Weights of a small GPT-style language model, trained from scratch on English Wikipedia: 4 heads of 64, vocabulary 16384.
Each number is 128 + 32 x the weight over its row's rms, rounded and kept within 0 to 255. Layers, rows and columns count from 0. The size above them is the row's rms in percent of the matrix's.

# layer 3 MLP down (transposed), 2048x512, rms 0.0509, rows 876-906, columns 224-255
size [ 97  99  99 104  98  99 100 101  96  96  99  97 101 100  99 100  98 100 104  96 102 100  93 101  96  99 101 100 102  94 101]
[[154  95 146 118 181 153 115  46 148 101 138 183  94 155 116 156 138  58  76 149 111 114 158 128 110  84 175 120 164 110  91 139]
 [116 131  76  94 166 159 199 100 140 111 167 116  74 133 175 142 146  99 145 191 151 101  81 152 135 184 125 179 163 135 102 129]
 [197 139 142 124 126 101 124 170  97 126 121 133 136 148 147 138 139 187  62  57 100 164 132  70 147 171 187 119 107 110 168 166]
 [142  89  43 142 107 134 164 118 131 140 115 112 154 108 107 119 103 153 161 158 127 128 140 141  72 129 126 176 148 109 104 157]
 [ 90 158 148 148  92 133  91  85 148  94 152 146 175 108 137  97 145 164 255 143 104 132 158  96 124 145 145 120 103 113 120 162]
 [121  96  68 160 174 134 162 108 113 121 141 128 137  93 115 162 126  60 160 171 126 176 145  86 132  78 167 124 160 110 100 182]
 [ 64 137  53 110  47 136 129 130 108 156 140 121 118  86 144 207 205 127  92  83 164 137  73 165 187 131 162 175 119 180 148 127]
 [134 142  93 155 137 147  59  97 108 153 168 109 100 121  89  96 195 108 117 138 129  53 114 149 171 155 106 144 144  87 123 126]
 [188 159  71 122 144 123 135 100 104 101 109 165 134 188 180 112 110 117  23 121  88 149  88 140 157  98 166 161 161 173 135 118]
 [148 140 156 139  59  71 177 106 102 144 156 125 142 171 111 167 115 103 118  95 121  91 156 166 152 198 149 127 129 148 146 142]
 [116  84  63 143 150 119 111  84 108 151 100  93  73 168 103 157  93 106 186 144 165  86 131 122 143 165  66  89 149 173  82 139]
 [150  46 160 101 137 146 102 124 153  77 163  97  98 181 111 127 121 112  62 114 133 148 149  66 111 126  53  97 107  84 189  64]
 [148 137 140 101 107 165  75  83 146 113 116 137  87 135 153 178 106 131  49  98 142 165 136 102 122 124  82 144 173 130 112 146]
 [195 172 100 123 108  92 162 135  87  81  97 159 182 108 112 140  91 133  70  94 136  95 102  94  86 165 104 109  79 144 110  94]
 [ 90  91 114 184 105 165 130  90  91 148 151 130  68 149 160 148 149 146 124  92 117 110 181 161 152 143 180 107 133 156 119 129]
 [121 104 167 139 117 171 156 137 133 156 102  72 140 159 217 155 117 155 215 117 118 102 138  95 142 158  83 233 109 133 141 192]
 [176 188 134 136  77 129 139 156 123 182 135 167 141 130 117 155 141  93 195  61 129 126 112 177 164 107 106 108  75  75 137  60]
 [ 86 138 131 126 131 131 108 163 125 178  80 163 107 119 134 120 108 119 134 134 126 115 124 177 108 105 110  83 122 184  73 140]
 [147 126  92 139  91 143 106 184 110 100 123 169  64 124 133 154 126 159 135 103 135 185 141  93 173 148 120 123 133 103  97 153]
 [176  93 145  86 107 119 217 185  80  97 113 107  75 185 162 135 191 131 247 117 187 145 148 104 133 128  82 169 111  99  99 136]
 [143 151  64 147 111 178  82 139 147 123 146  78 116 141 109  80  83  93 101 173  80 127 196 139 125 123 138 111 153 129 143 129]
 [128 100 154  86 115 125  97 166 163 140  77 106 137 106 139 141 117  98 106 128 166 116 178 110 120 120 165  49 120 163 144 159]
 [167 166 198 159 136 100 176  88 112 170 102 104 121 159 162 125 177 129  84  82 131 110 129  99 123 105 126  70 142 131 108 127]
 [ 79 128 120 181 149 128 112 117  96 101 109 126 197 129 145 103  97  95  98 103 157 125 105 105  89  84 151 179 136  81 145  64]
 [106 102  90 147 107 145 164 118 176 113  66 121 198 120 116 162  75 156  69 129 131 128 162 116  89 134 139 136 143 110 144  82]
 [113 121 162 141  89 137  47 114 148 129  62 133 111 115  69  92 100 154 122 151 132 157 131 128 163  93  93 133  90 133  95 120]
 [109 134  88 124 147  81 103  95 161 141 173 131 105  64 146 144  87 182 126 203 100 198 192 106 127 191 139 146 175  72 133 149]
 [ 87  61  96 115 157 128 128 148 120 152 124 162 134  71 128  45  89  37  94 123 106  93 111 126 156 170 179 154 131 131 114  79]
 [134 195 144 124 118 185 146 157 111 135 124 141 154  86 170 145 149 116 103 106 100 174 102 147 157 155 135 146 111 112 131 113]
 [ 95 131 138 175  95 144 127 147  14  81  69  76 128 143 126 122 139 132  92 114  99 134 157 133 162 171  74 101 111 121 129 187]
 [ 92  84 164 167 181 130 141 119 123 135 154  60 117 129 146  86 179 163 132  46 112 130  74 156 110 139 113 135 173 140 142  98]]
# layer 3 MLP gate, 2048x512, rms 0.0559, rows 877-907, columns 224-255
size [ 88  98  93  88  91 115 104 103  94  98  92  95  99  93 102  94  98 111  89 101 102  93  95  92 121  94  94  99  94 104  90]
[[185 107  55 122 156 100  60  78 187 160 114 142  82 186 144 131 138 134 116 149 185 135  85 104 111 166 123 150 116 129 108 185]
 [190 128 155 125 162  69  93  93 171 162 171 132 106 100  82 113  84 140 127 143 109 107 168 176 162  87 102 111 119 162  94  74]
 [162  96 155  61 147 110 105 138  74 126 104 100 105 121  99 110 137 111 175  90  89 135 117 128 165 177 148 137 147 164 123  97]
 [161 153 112 109 188  80 102 179  89 150 129 106 101 143 120 136 105  52 135 137 134 113 117 109 135 120 133 110 114 119 119  53]
 [116 132 134  95 142  86 130 119 135 109 120 148 105 151 118  94  84 151 121 135 217 118  88 114 138 111 161 188 171 102 175  64]
 [ 75 208 158  77 135 130 123  87 174 102 181 120 120 138 137 153 100 172 185 151 109 147 104 100 163 163 157 162 110 149 166 121]
 [124 150  96 140 141 136 133 154 140 164 153  64 134 106 109 122 169 151 163 156 171  73  88 115 133 132 124 131 133  81 115 135]
 [144  61 128 120 121 143 112 124 163 149 120  93 171 170 126  90 140 108 149 162 140 149  93 104 152 126 181 131 178 115 154 174]
 [ 81 141 150 145 106 143 114 122 157 123 207 144 200  75 109 136 194 105 148 152 100 137 149 179 106 170 114  88  68 124 145 138]
 [160 138 173 150 170 150 119  80 155 139 117 101 102  52 126 113  98 104 167 116 137 154  92 121  98  91 180 139 154  38 122 124]
 [ 99 147  74 190 162 127  77  62  88 136 120 148 102 105 121  72 163 149 129  72  56  71 129 146 136  84 123 177 200 184 124 173]
 [ 86 170  97 111 137  87 150  74 150 136 126 169 107 177 188 111 151  82 140 161 107 102 120 119 129 117 124  80  67 153 118 139]
 [207 122 151 151 173 157 136 125 144 122 116 146 118  99 101 156 142 166 155 111 146 186 117  82 108 111 124  81 123 150 118 147]
 [126 133 170 125 158  77  94 142  97 125 174 103 199 118 136 135 119 140 146 127  71  86 137 137 146  70 107 113 135 144 130 141]
 [ 92 175 134 112  85  85 102  85 180 122 124  91 191  88 137 122 189 105 176 119 158 104 124 117 154 115 171 140 204 155 133 123]
 [117 155 180 135 126 140 133 140 154  83 192 124 106 108  77 182 179 163 129 122 204 162 155 120 192 109  92 140  99 105 143 138]
 [147  80 135 160  97 150 123 137 115  80 136 160  69 120 119 213  96 153 127 134 109 133 138 143 159 113  94 115 126 170  84  91]
 [ 90 186  73 107 134 131 115 100 171 141 108 160 137 105  92 160 155  83 170 131 169 131  97 172 134 122 152 130 153  91  41 127]
 [100 148  71 166 106 138 126 127 108  94 173 112 173  88 105 145 177 102 138 136 118 119 153 136 103 129 150 165 177 115 140 141]
 [165 159 154 137 103 156 118  89  89 151 123  87 114  87 145 129 138 160 137 177 103 158 146 103 138 121 126 131 162  84 176 193]
 [131 148  85 109 187 136 130 157 102 132 149 138 146 142 129 114 209 135 156  93 178  81 114 134 174 127  65  83 125 189 116 109]
 [116  53  73 112 104 149  84 138 129 104 112 191 114 138 132  69 133 149 114 157 147 163 117 132  86 124 149 150 163 142 139  67]
 [132  70 108 154 114 186 104 148 147 204 129  93 129 128 111 138 146 131 157 137 182 128 150 119 152 167 190 104 118  92 107 108]
 [144 140 151 120 192 140 150  98  98  85 144 204  66 169 143 153 147 171 139 115 160 104 112 193 160 116 101 122  96 116  70  92]
 [ 97 126 144 146 110 124  20  85 160 155 108 109 132 113 113 133 102 153 152 177 133 151  94 101 231 116 148  98 128 120  96 157]
 [114 130 118 121 106 121 130 148 142 118 107 100  97 150 191 134 118 205 144 102 192 150 180 162 102  99 150 137 163 130 108  63]
 [138  87 119 129 161 163 131 126 139 125 105 115 132 159 139 102 101 104 193 106 144 117 153 123 107 136 133 117  93 119  93 140]
 [143 118 162 146 145 154 114  49  73  87 108 151 104 131 138 151 158 109 188 106 157 204 148 127 143 133 113 116 145 121 115 142]
 [176 168  79 134 158 122 106 144 116 153 112 132 132  96  70 161  69 138 134 161  96  77  92 128 174 146 113 156  67 161 116 137]
 [105 183 157  87 100 114 110 116 123 127 122 132  66 162  72 176 176 156 158 182 131 159  83 164 105 152 152 109 143 164 121 157]
 [129 120 100 142 137 145 133  80 137 101 124 132 183 173 134 154 146 156 134 129 116 168 115 169 146 114 126  82 183 114  95  78]]
# layer 3 MLP up, 2048x512, rms 0.0528, rows 877-907, columns 224-255
size [ 95 101 104  97 100  98  99 103  96  98  96  99 101  97 104  96  98 101  91  99 101  95  99  94 104 100 101 102  97 100  95]
[[113 147 164 118 146 131 152 134 112 108 150 138  92 121 131 145 133 123 220 137 136 130 115 137 118 168 164 115 122 146 169 107]
 [102 136  87  91 167  83 121 109 168 123  62 153 119 113 122  97 127 154 156  93 103 109 135  74 121 162 130 127 206 166 106 188]
 [119  64 121 127 121  84 148 131 108  86  69 152 147 118 177  85  92 192 128 172 148 101 153 141  89 155  84 133 137 120 100 171]
 [138 135  69 146 138  98 152  84 108 178 100 161 129 118 169 117 206 119  31 122  67 164 181 138 142  96 144 172 104 135 121 146]
 [108 169 132 115 143  67 117 178 124 113 119  94 148 158 121 116 138 140 139 143 179 132 109 106  99 126 105 130 111 120 119 103]
 [116 144 108 113 139 161 126 114  97  82 144  96  48 133 163 174 190 123 115  97 193 122  72 146 147 191 108 133  83 144  69  70]
 [ 99  61 138 131  91  70 145  67 140  79  84  91 118 137 106 136 124 134 122 169 122  81 128 123  93 151 140 129 175 143 104 167]
 [117 156  71 113  96 119 140  92 125  90 115 133 124 175 167 149  95  99 147 134 113 152 115 140 151 156 117 162 150 107 170 122]
 [ 93 165 108 155 148 133 123 166 169 120 177 118  99 116 116 151 148  89 135 163 154  60 106  92  94 132 133  90 103 107 130 146]
 [107  58 118 121 170 162 126  99  80 142  94 135 190 187  76 124 121 170 141 146 111 149 162 147 127 138  71  90 114 125 131 165]
 [156  91 150 153  77 118 134 136 130 116  97 124 151 135 144 121 157  78 118 143 151 143 116  80  74 145 190 142 101 166 149  54]
 [107 142  86 169 177 149 137 112 137 126  83 108 104 100 129 171 168 166 163 145 176 156 156  92 134 112  93 139 132 167 124 146]
 [145  97 130 165 145  68 128  90 137 107  75 134 154 102  96  27 121 191 158 182 181 192 105 146  58 123 140 168 121 132 101  99]
 [154  85 150 100 156 155  91 216 105 130 158  95 151 126 115 173 130 177 133 107 131 161 202 110 110 118 117 124 117 171 140 185]
 [113 201 123 139 112 117 113 174 147 140 104  97  47 166 132 175 137  83 121 132 136  90  93 132 139 148 107 130 139 110 133 164]
 [103 154 142 139 118  53 121 145 105 159 121  85 141 103 119 114 106 120 139 142 109 162 174 151 140 156 117  75 174  88 144 141]
 [139 155  71 173  96 101 140 139 191 176  94 125  98 118  98  71  67 107 137 150 121 116 120 126 176 141 117 109  82 153 173 105]
 [119  90 115 115 132  97 154 127 106 166 177 109 132 103 139 118 104 134 127 156  82 108  92 125  94 173 167 136 126  41 124 101]
 [134 197 142 139 112  77 137 136 149 103 179 157  98 151  94 110  56 188 135 135 178 141 132 130 153 123 133 153 151 173 136 161]
 [166 171  74 147 118 172 110  93 153 103 119 129 127  62  93 120 135 111 117 121 147 124 160 146 152 152 160 124 182 156 152 220]
 [148 126 151  91 136 191  84 144 128  98 114 132 140 144  94  53 138  85 147 149 140 174 100 141 139 134 125  49 136  23  87 104]
 [135  55 125 147 104 143 149 111 144 137 128  92 126 152 154 148 114 145 119 117 136 126 155 123 138 103 110 159 182 131  78 151]
 [ 94  70 122 157 144 133 128 136 143 177 111 129 155 139 146 113 129 102 132  87  56  66 171 203 161  85 104 181 150  87  98 117]
 [101 127 173 107  56 100 131 136 159 171  69 123 157 117 142 132 153 119 117 149 103 143  88  93 164  20 124 201 129 139  91 150]
 [106 132 129 108 111 156 169 108 129  91 165  91  91 119  65 155 146 121 179 154 104 108 137  95 105 167 143 149 106 120 180  96]
 [156 102 146  84  60 155 178  76 113 120 150 124 162 184 131 212  80 109 149 136 180 188  68 121 128  74 156 146  79 143 144 112]
 [120 140 147  97 108  95 110 160 166  91 109  56 140 113  92 101  74  70 151 117 196 126 116 144 162 111 128 168 143 153 131 164]
 [ 96 209  80 107 105 153 139  92 128  83 101 180 140 133 177 138 124 162 123 137 103 159 161 128 126 165 130 179 150 102  98 137]
 [131 185 112 115 117  98 120 118  85  36 102  76 158 140 114  31  65 125 139  72 175 121 141  61  70 106 163 113 164 163 144  51]
 [134 111 108 121 119  97 124 151  69 147 129 176  96  82 127 113  73 145 138 111 172  97 189 117 148 106 142 147 107 178 135 133]
 [145 110  98 176 194 182 107 161  73 131  99  78 174 152 157 124 143  96 142 139 139 148 127 133 169  71  88 136 137 162  80 146]]